Each number is 128 + 24 x the weight over its row's rms, rounded and kept within 0 to 255. Layers, rows and columns count from 0. Numbers have three digits each. The size before them is the row's rms in percent of the matrix's.

# down: layer 5 MLP down (transposed), 832x320, rms 0.086, rows 690-715, columns 80-159
# gate: layer 5 MLP gate, 832x320, rms 0.096, rows 691-715, columns 80-159
# up: layer 5 MLP up, 832x320, rms 0.0979, rows 691-715, columns 80-159
down690 102:149136102119123118145194169167147115122136174128138144131147107135112108130146109117158172123121135087084071107170139143140094093161154156113137144134128135122128156141136120143106158139137116086120106143118108176113188153121129128124143161
gate691 097:073091116136112129114114094088150142085150141129145148129088128143130115157170088098111076123129104111097147094117140135116108120134142163146120089071123134102129118124133155098134086131108141130136148111103152172151121135124149126128163098
up691 099:108137111112105115132078158120106110123116127125161118138128101119149151111124110096082157101121121080145150165113121152169094123154164113136088147167116081101131127121146091155161160157135132139127127107127137145124138088156110160137116122
down691 099:097143129118141136121143162126079150115139160165097142137145107164166150196145140140084141122140101140143123093137125118130195155100143148148116145126155133099137104125128090126126154111115128083131156136118164120102150126072142090165168098
gate692 100:135168119101117103136110143124171139120115121116126127139096122091151131085128140138128138140135131115138125123087126153156096125106100132147170124155150112093085090152104159098175074130191158137149142132101125092181119082104064102159124148
up692 097:110137142128143105100152113167170156117149126130129143133109133110072098101159111123126118149132113102152166116128123175126131133118117113145111160121156172137132116178108084138151121148078110133154113147132133107141143156097143121140124103
down692 097:117116162155132105111122147100082140108080116144121099117111156105119114161112127089120084124122120118175152165161127133122136112125125139141115149112144138125138120115119115146096147142138124100113156151175106172096129163136176184128120131
gate693 097:103149135140136122132174127146147096118153141119167090124111113129107163142132150142126135114121126172186094105170141121104103102137142107150129137141111070106131138164172129160113079158125122164109125133145096140167100150106113116092147096
up693 099:139125149119117138147124164128099156143179144113143164115106122129142125142088143149137150091106170117123159130148129132085128096136104114144126123138090128134101110097096142107123118134110128140130128095093143103118124111163164119157141142
down693 097:133125103183118140134124118095095135095174125117147093110109110116147132115109108139130128105139161133153150112139091123150129155191130132129113164123138099120148122097136119114146115137114110126171169126128140126159180168147098100128107150
gate694 097:150145073103056106112107138094116137094147070125150156104135125128138139147129125112083157132124109144118139130113151129103145139158112124130132168152097144150136116129152114104118132149147140121168116146132113144084144162092152163133124108
up694 100:104141129155154167109120146109140127123098110118082109137110079133122123184068109120115155131171128107093133122091118139115157126131123120092161099135149140136140147139126154153100146127138187079171135111134120088144152130147160146173141104
down694 101:160146088148137091101116136177124098153136148150150178172126161144147111123150136148125147096121111129141139120108120101110138093128085109128111127123110094134099090117142116070133156127117129152133131111151090117103098124156109142149133153
gate695 107:150130104118151081149078145121153129151165129087097133147126116105138155114142140126136140133102123105133126173145089162124115177139132114137171091151115185075138093152132158099118145098116155088144095105115139138120116141145151142095148184
up695 106:174132107150117121111097121119145143079122111178108112137146168130105131147125128091152153113138136126144155118124129153119137113119133123137156086153130096125089097097108080153168150152109172136122146163161144135182146174136140153171107144
down695 106:106135175142127119120112122143121129127129111144130139106136138159110127096110152130128116122142099123095139071113157148144130102114089130084099153088146100101144105071120087146127090130101089175105110157157103116167169145182086162181108116
gate696 100:119114166089143131178131160115141099122153099132150187140155103138070123100091126120176136131094147104157097087144183123158103138166123185212120156098151168165116119122125126130157131136133145129139162144105135147139108112106131115172138139
up696 098:147100122143166145121170102096106127125106128131130126122118098142118120100162081130139097088110168106108118104145162139131092125154134110102104071113086133144128136101131144137163176125104104118123143096123123122154123168157069116151149148
down696 099:107111117112128112126072113121154143182135111153133146082153137120103099127120118106111122105123106115113121128159139176138138081114115151106129090085123117128119127109115091123087167079114121176091114136152128124099155162175149138123120116
gate697 099:124135119113122154138153104109112128110157124131122118108153082131107137125117116070084137098194147133169135135132158107106086128100090143157134112108165169162156094084147159140119132116145139103137139149098143146161125136120122119128104131
up697 100:071139128165101138115147153163100092126119133129142131122135129142107128132123154090136120164115158084117090130098120127150109126111121118120191186135139143133163128103117123137156138155149140132116141119109124083098140103144142146129109154
down697 105:110123135085082143074167158124103114146146124139081129139153122158109126131125123131136134131117107107117100160149109111163139102116109147132147106101134145163099141116144128160109145161147134120125123103147122155121161131117163132138141061
gate698 101:174140125115107117155141148104087104134125117130110129139149104138172140091128093142132164141109114132095110146086150158172123131127123140129124135142128102173112101124122119096100130118095147116097176131090105101129106138138142095135157126
up698 094:131143135166079166157141154104131123106094132150128113120111112160130178163125139100138127187080094140101119172077159115163140092103143085123073164164119120131149150149139133117164149137155132145134123122129123096173146154118112085124100093
down698 097:131153144150103114141111151132118164152091111150138141092123094166130155134147116128127143106125119097120122164140115125154079127114145126079138164111136175128158096168104138168110126137142157117154126100109145135084109121111125102117088096
gate699 098:095125160083126125119111099097118138137129124149139152122154139143128145102169104106140128168122111133150156128137128174159171120120148118123157106139140115126128127088126186101117116162120138129102139092095102100156087142124144162181134141
up699 106:087160151127114145102156144130113114125124156161098144139125100111107126127122136147153132113172128137136153131163138136101152166113125093136114169100153102117099138100144125154099079132111135131117113132116156146136172139140141122111105168
down699 104:149118144147102129151145145102120124164138125107104132150138138181120137134173126115150111082156120131163166159104094125157151170146116104120113108090162154126133112122101125105141085113078105148139117147062117141091154137106133122148108138
gate700 100:138133123149127155122088169107110135129110181109160143100131139104109143148149172130107108115082134138125123085088167157110077138120153131097142166136129146065122135105098160138158143109132131143148117118115197136157108142151100129110193084
up700 097:147139137125119122153152142153122139117179138067167118133093112134105126124139138150128099145169103123132131119106108106110114057117114104130115150141171171132148119115106129143160133095117110117155121171099125111105159159140151161125111146
down700 098:092087099095130111117110171130160078127138102111116114086129119131108160118116125160174134161171083094129132142210088172143097137110097126149113078104124128140159110126133093165167118128129137122134089154130135129100145164109169075154091144
gate701 101:131098120139143144112105113096136124164163136153126107148074156106129098093171120160126123121103096125141109146170106127115109146116130152182144146165144059148130111095095149095143094113120126168099095115111119118107143082116126122076152127
up701 103:156123172093089102116153144123116106111141103148117153146124130128139139147123111145132119111159149100128129118135134126116141086124141164092092163139082146118126158132142128144131121115134075123197156160140120129143102126126126183121133092
down701 106:111100155110112131161115115098131121150100166136161096117136168100132125135142102103152123152128153114091169158102108128126134131175126127099137163159143108151118161145127141110074125095130111119135147131085102109130153148129123116096121092
gate702 104:115072158146104071129091121133188160124138125112154106147139118151081148135131149079108120141104155135136140105116128120111096098139115158189093174118097140109126162143131122101126158174122141155120093104127156149133110129121091150160124122
up702 103:075154126137114151140124141119135114112117152106153113128127094122156114151092117131149138155117123131090146106182145123118145123102088122110146117126165111087160093109154109090129120176107108133150122098140145123163118121163141140133167145
down702 097:074142127145128127115135138124182086118156100158104118113106152108143142079122103138136119153143157127131113136131155125090139103098111127108136116138132118131086136136116082093141092154138154118119121075086141151173090145089148135111127126
gate703 104:126132135095111121150111154108113126163161138159108159148092111127144134131138135172127120107124145138148114168104127097152140104105085136120164088093176076192099104117082128110109118116123196132160132094117076132150119129121146130177153116
up703 101:082136139108139131135151106116152127154091121195119068114139119110068165129132152102124158153166101131137124136120101122124144104118144079191128116161116126108139123147117148160134158119111112146130140159141123144114127158113147108130102114
down703 105:166115169114075119155135147119156127125112082104133111159117145135137145133143132128127147159126058125125148147123154111157158126055112163132147112181100157149124082113137114142128165105136157118139110124128143163133159128089161192162116129
gate704 106:102107132105194160173156194111094124076178129136158115120132140130148137090167151105113109146103070112148084112151100099131127108145141128130134144114139120146103138116160147120148138135094151092138167124148109146098079115129136158085106145
up704 101:094116138166141132112119109104124119146105140096152090098168154160108134161084145124090114170138133100120165120095130156087170167111142143139151100145122083100133133133164091148145144135155124105147104123148122108145125164165141131100149175
down704 104:138091170143116112122127160119141136116108144130088098142109144157144168177153099121149149125178123132131091154097147145129145118131129115120158134128126154144153111115138141122154144119102117131087116096112102130152127154132135080107135130
gate705 114:124102087115061109091108125108127102103096138136201146149125173102202099107145139116078160143130149097085116109096120139121091162148109146115130143147125107151077126138134118114094142101146125145142138126136112139142122077106094136111135149
up705 104:135146100108101144090115114100103134121138106135132051147143130132134108162091132126159093140165068114100157092111160101091125160130146128166135139122179129158149133108080100111136141115140160098118101129108085082106131153122132115124120134
down705 104:085129141136129119158114179162123135167093120144134120130129121155149170124158159149168113115159125127094153128149128124133097175114114117132097094176119141122133117101122100145115108109115149130157110148119120148127108175144144144121103089
gate706 092:112122161124109108118169152123109159128116088154161150151119133098108141102136171157142099140116124164116133180128097150175140168149065153109148096092170089123133115146146109115152140127130140151157099159157180117169102111035106131116124121
up706 100:110127116118164183102113151134110136146089121096143160108131121136106178164149112121105154110081172122132154146172122123096122154107140127124139135167131166108168160149121111104115100145102145107168110146114166174105144143152110135144139140
down706 103:128123154157173118151186163149124163163094134074130107153116108125146130130173127142106125141093132112117119120134115129159129125086126100124123097122140084068097166136111149134137141136096141119164110117139116142137149160115139096138152111
gate707 101:164114120108096185116143129133121117145117141169109128150133136089127110071129137096148156175168091138134152138125151110163114179113148125113165110103120130133133141172124120113088118133127134116163182131111087067142140130120148156086121097
up707 103:157099106100099116107105154134117144123115123129140126140132090082117148120108126064143130141142127144160129131117141159136148092121135135125100159138112153105079117106122135136112134146117128089110125097146109122131121126143147151110080097
down707 104:123108108075097157135148118151137146127130157146108162096109052110055101135151130135113096146160150110180109128106117123092165172103128083128123121172098103081124144127149123169146153173117138113106136080126113096102113124135102137114110117
gate708 102:151141164128137089151187147102143126143150125148142168106105129170170143135169114123116182132117128144110126081107108175155153113112128132133135111113128124121138120140136123192119152122112104129162109145121135097101139139159173118137131095
up708 096:144138140116153135105119057133089159139113162102108098139108097105147102149101143101133121125138130166163132127062090125116143121136113120134136115129089138090089156119165133165141116128168141136153109129110139163094131174161167146105107148
down708 099:135107182136116108133137118115169135108117135116153145134140128136128121094163135131121142122149156117160121163109140150125143116124145129144128138098135130126154126157134119135127159116111130132157133098089124128111139145118189109117128112
gate709 097:148102138132157141117175139101125150105136103134115136141117177108156095121142120113148104200139172098165126132101148178134120122108170155118128091175170094127100117097106162102133140154112123153172139109101096155119131098113156129125112080
up709 097:097102130147136126123094126126111111162102117160134154115183119114125138112137144144147126153117146063109150148129128167127121155133126111145071131138123128115148150142140131118096165149130131121105090128141131129128144114164142105131105105
down709 099:137102123107147129146155105100141122091140169104137141124111167108155108083163115175131082172124143105189168118119143132158114150162157144144172131137125114134112127141105137140120112136152135132151136125112137124132139117143133106142143118
gate710 101:077096080158110175144068096146151085135127166130120148153085129115075130143150166120126118130067134165166122153128131133112092107123133178104102112119126114121126122114128121125085042153112122101128130051140126143147160099112124128133179111
up710 101:119115156111144118139125121151083099143154157103128139116117119131120154127107101106118165138167100123115119159123102139090161119147108107102135122153147127104125134145167136179117128113118139108145110160102108143094097117141133122164133145
down710 106:162122166107133089133146120146106116150155134127143107140129077153143106128102108117142153130185167130117118120152097126135151144156146134114119134180132172157098140157150146118101112086134112125115131139146109141109096116105118129137149131
gate711 101:143167125106114122107120143122070136126114076122135154135132127132116114139142171121142135155134152123151134093107177147115151136125151142166121138105150160130125154162132128094153126141135099111165132143146132096156100139145113124157133122
up711 099:121102102154181140125168112103140143137152117153128097103143170117100105133140104120126095141120126136114091129081071115062113154104109116077121127113136113152111156155108132112060117073135112108110126132143150129085110148128119137104086120
down711 093:100140171124116115125152125097164106097101122130103099113131089144154153133173098155114139071091077118121148094126127165161143138143125109144119165147118135146175144094126142134124116181105119143139138128097102087138114141164097117120128157
gate712 098:117118117117120124124124171143124089141131115143142134102171151126143144105142169102077121087116150129142119163159153091137109168159125135149095096145132139094127155129157121127145184139088147113129107120100128159122145175158167099127158179
up712 096:100141119084150135142183147154101158131113135111086114119125123132102133171187142119159133142115115121130132165122128122156113104160132127145141128133132116124102121125168144146136143118087130158151104151119132136132146099140126127091102131
down712 099:123139150159124129103108134105126110076145132112147117120120164111139120143101153134166162139106112176129133113167121090081135149094117104139105134121157125123162155101142083122143068098124130162151139070153119106126151099119103125133138116
gate713 097:118132182103132149130162089107114122135119119153148106134109160139064122093122162146142095146152157095121141124137110094104140150175133144130129144095152135190142095134121153089124153123055109153177107130108143142113135143108131124145088138
up713 097:100128134122148072112171157117119128114182114112158117181095132087143095148118136091101120182131135143138145086107137153119139147142138120100155113099130156119121108168160152121090095152168115116112113144110147167121146191157092118126157130
down713 099:146123105141151108164164165135126123125172080141109124091100123165137141137142149127124145112125128106124142135168168135155168092116071138141136084085126178119114151092107115137127085162115132086151122117106136085163123101104138153146172160
gate714 098:114136092165135134134110133155186119145123124085119130187144116165119160180114130113141149098111118152141114114121162097105112094103151105117131104078140148114169158125146137110107112123137136172129168169124180112122102130131120103089144100
up714 100:115129126128155097104130129126094136099139102134140166123120113131113121138125131140160177086131109106118090118099081116153129052147115136158099118151147131120149093110095129146191129127140113122116101130133185134174108125143110131152087125
down714 100:137143125152099146098112132085144117170154137155162176132150160102145098126164128175100127119139160180109138133115155133098176113096154136107127134111157104109101079135119120145167111069132106154120101142102127147170104146121158138132121135
gate715 101:101161118102141095125117140119157098115135129122130139130129115132150122130135092144113113136121126079124138159111138097119103132174151129124121145117136100155153146150152096097052101104148114152125096131133119097164091159121113116128105154
up715 099:138178105116124117153108153157109102146122112132188113138121130098152095129121176156123118058140126105143166145145098091118142096127138138096158177137125118107121105128116133138130152091145139126089103120103109143134156127102097147135134126
down715 099:100121144137105067159121158099149112124122131121164124119141171138137132145127090123108094126157110118165095122168117115115102076129145155123135146139112094128081141124148091145142135105140062161173109096175078142149130177132189155133125159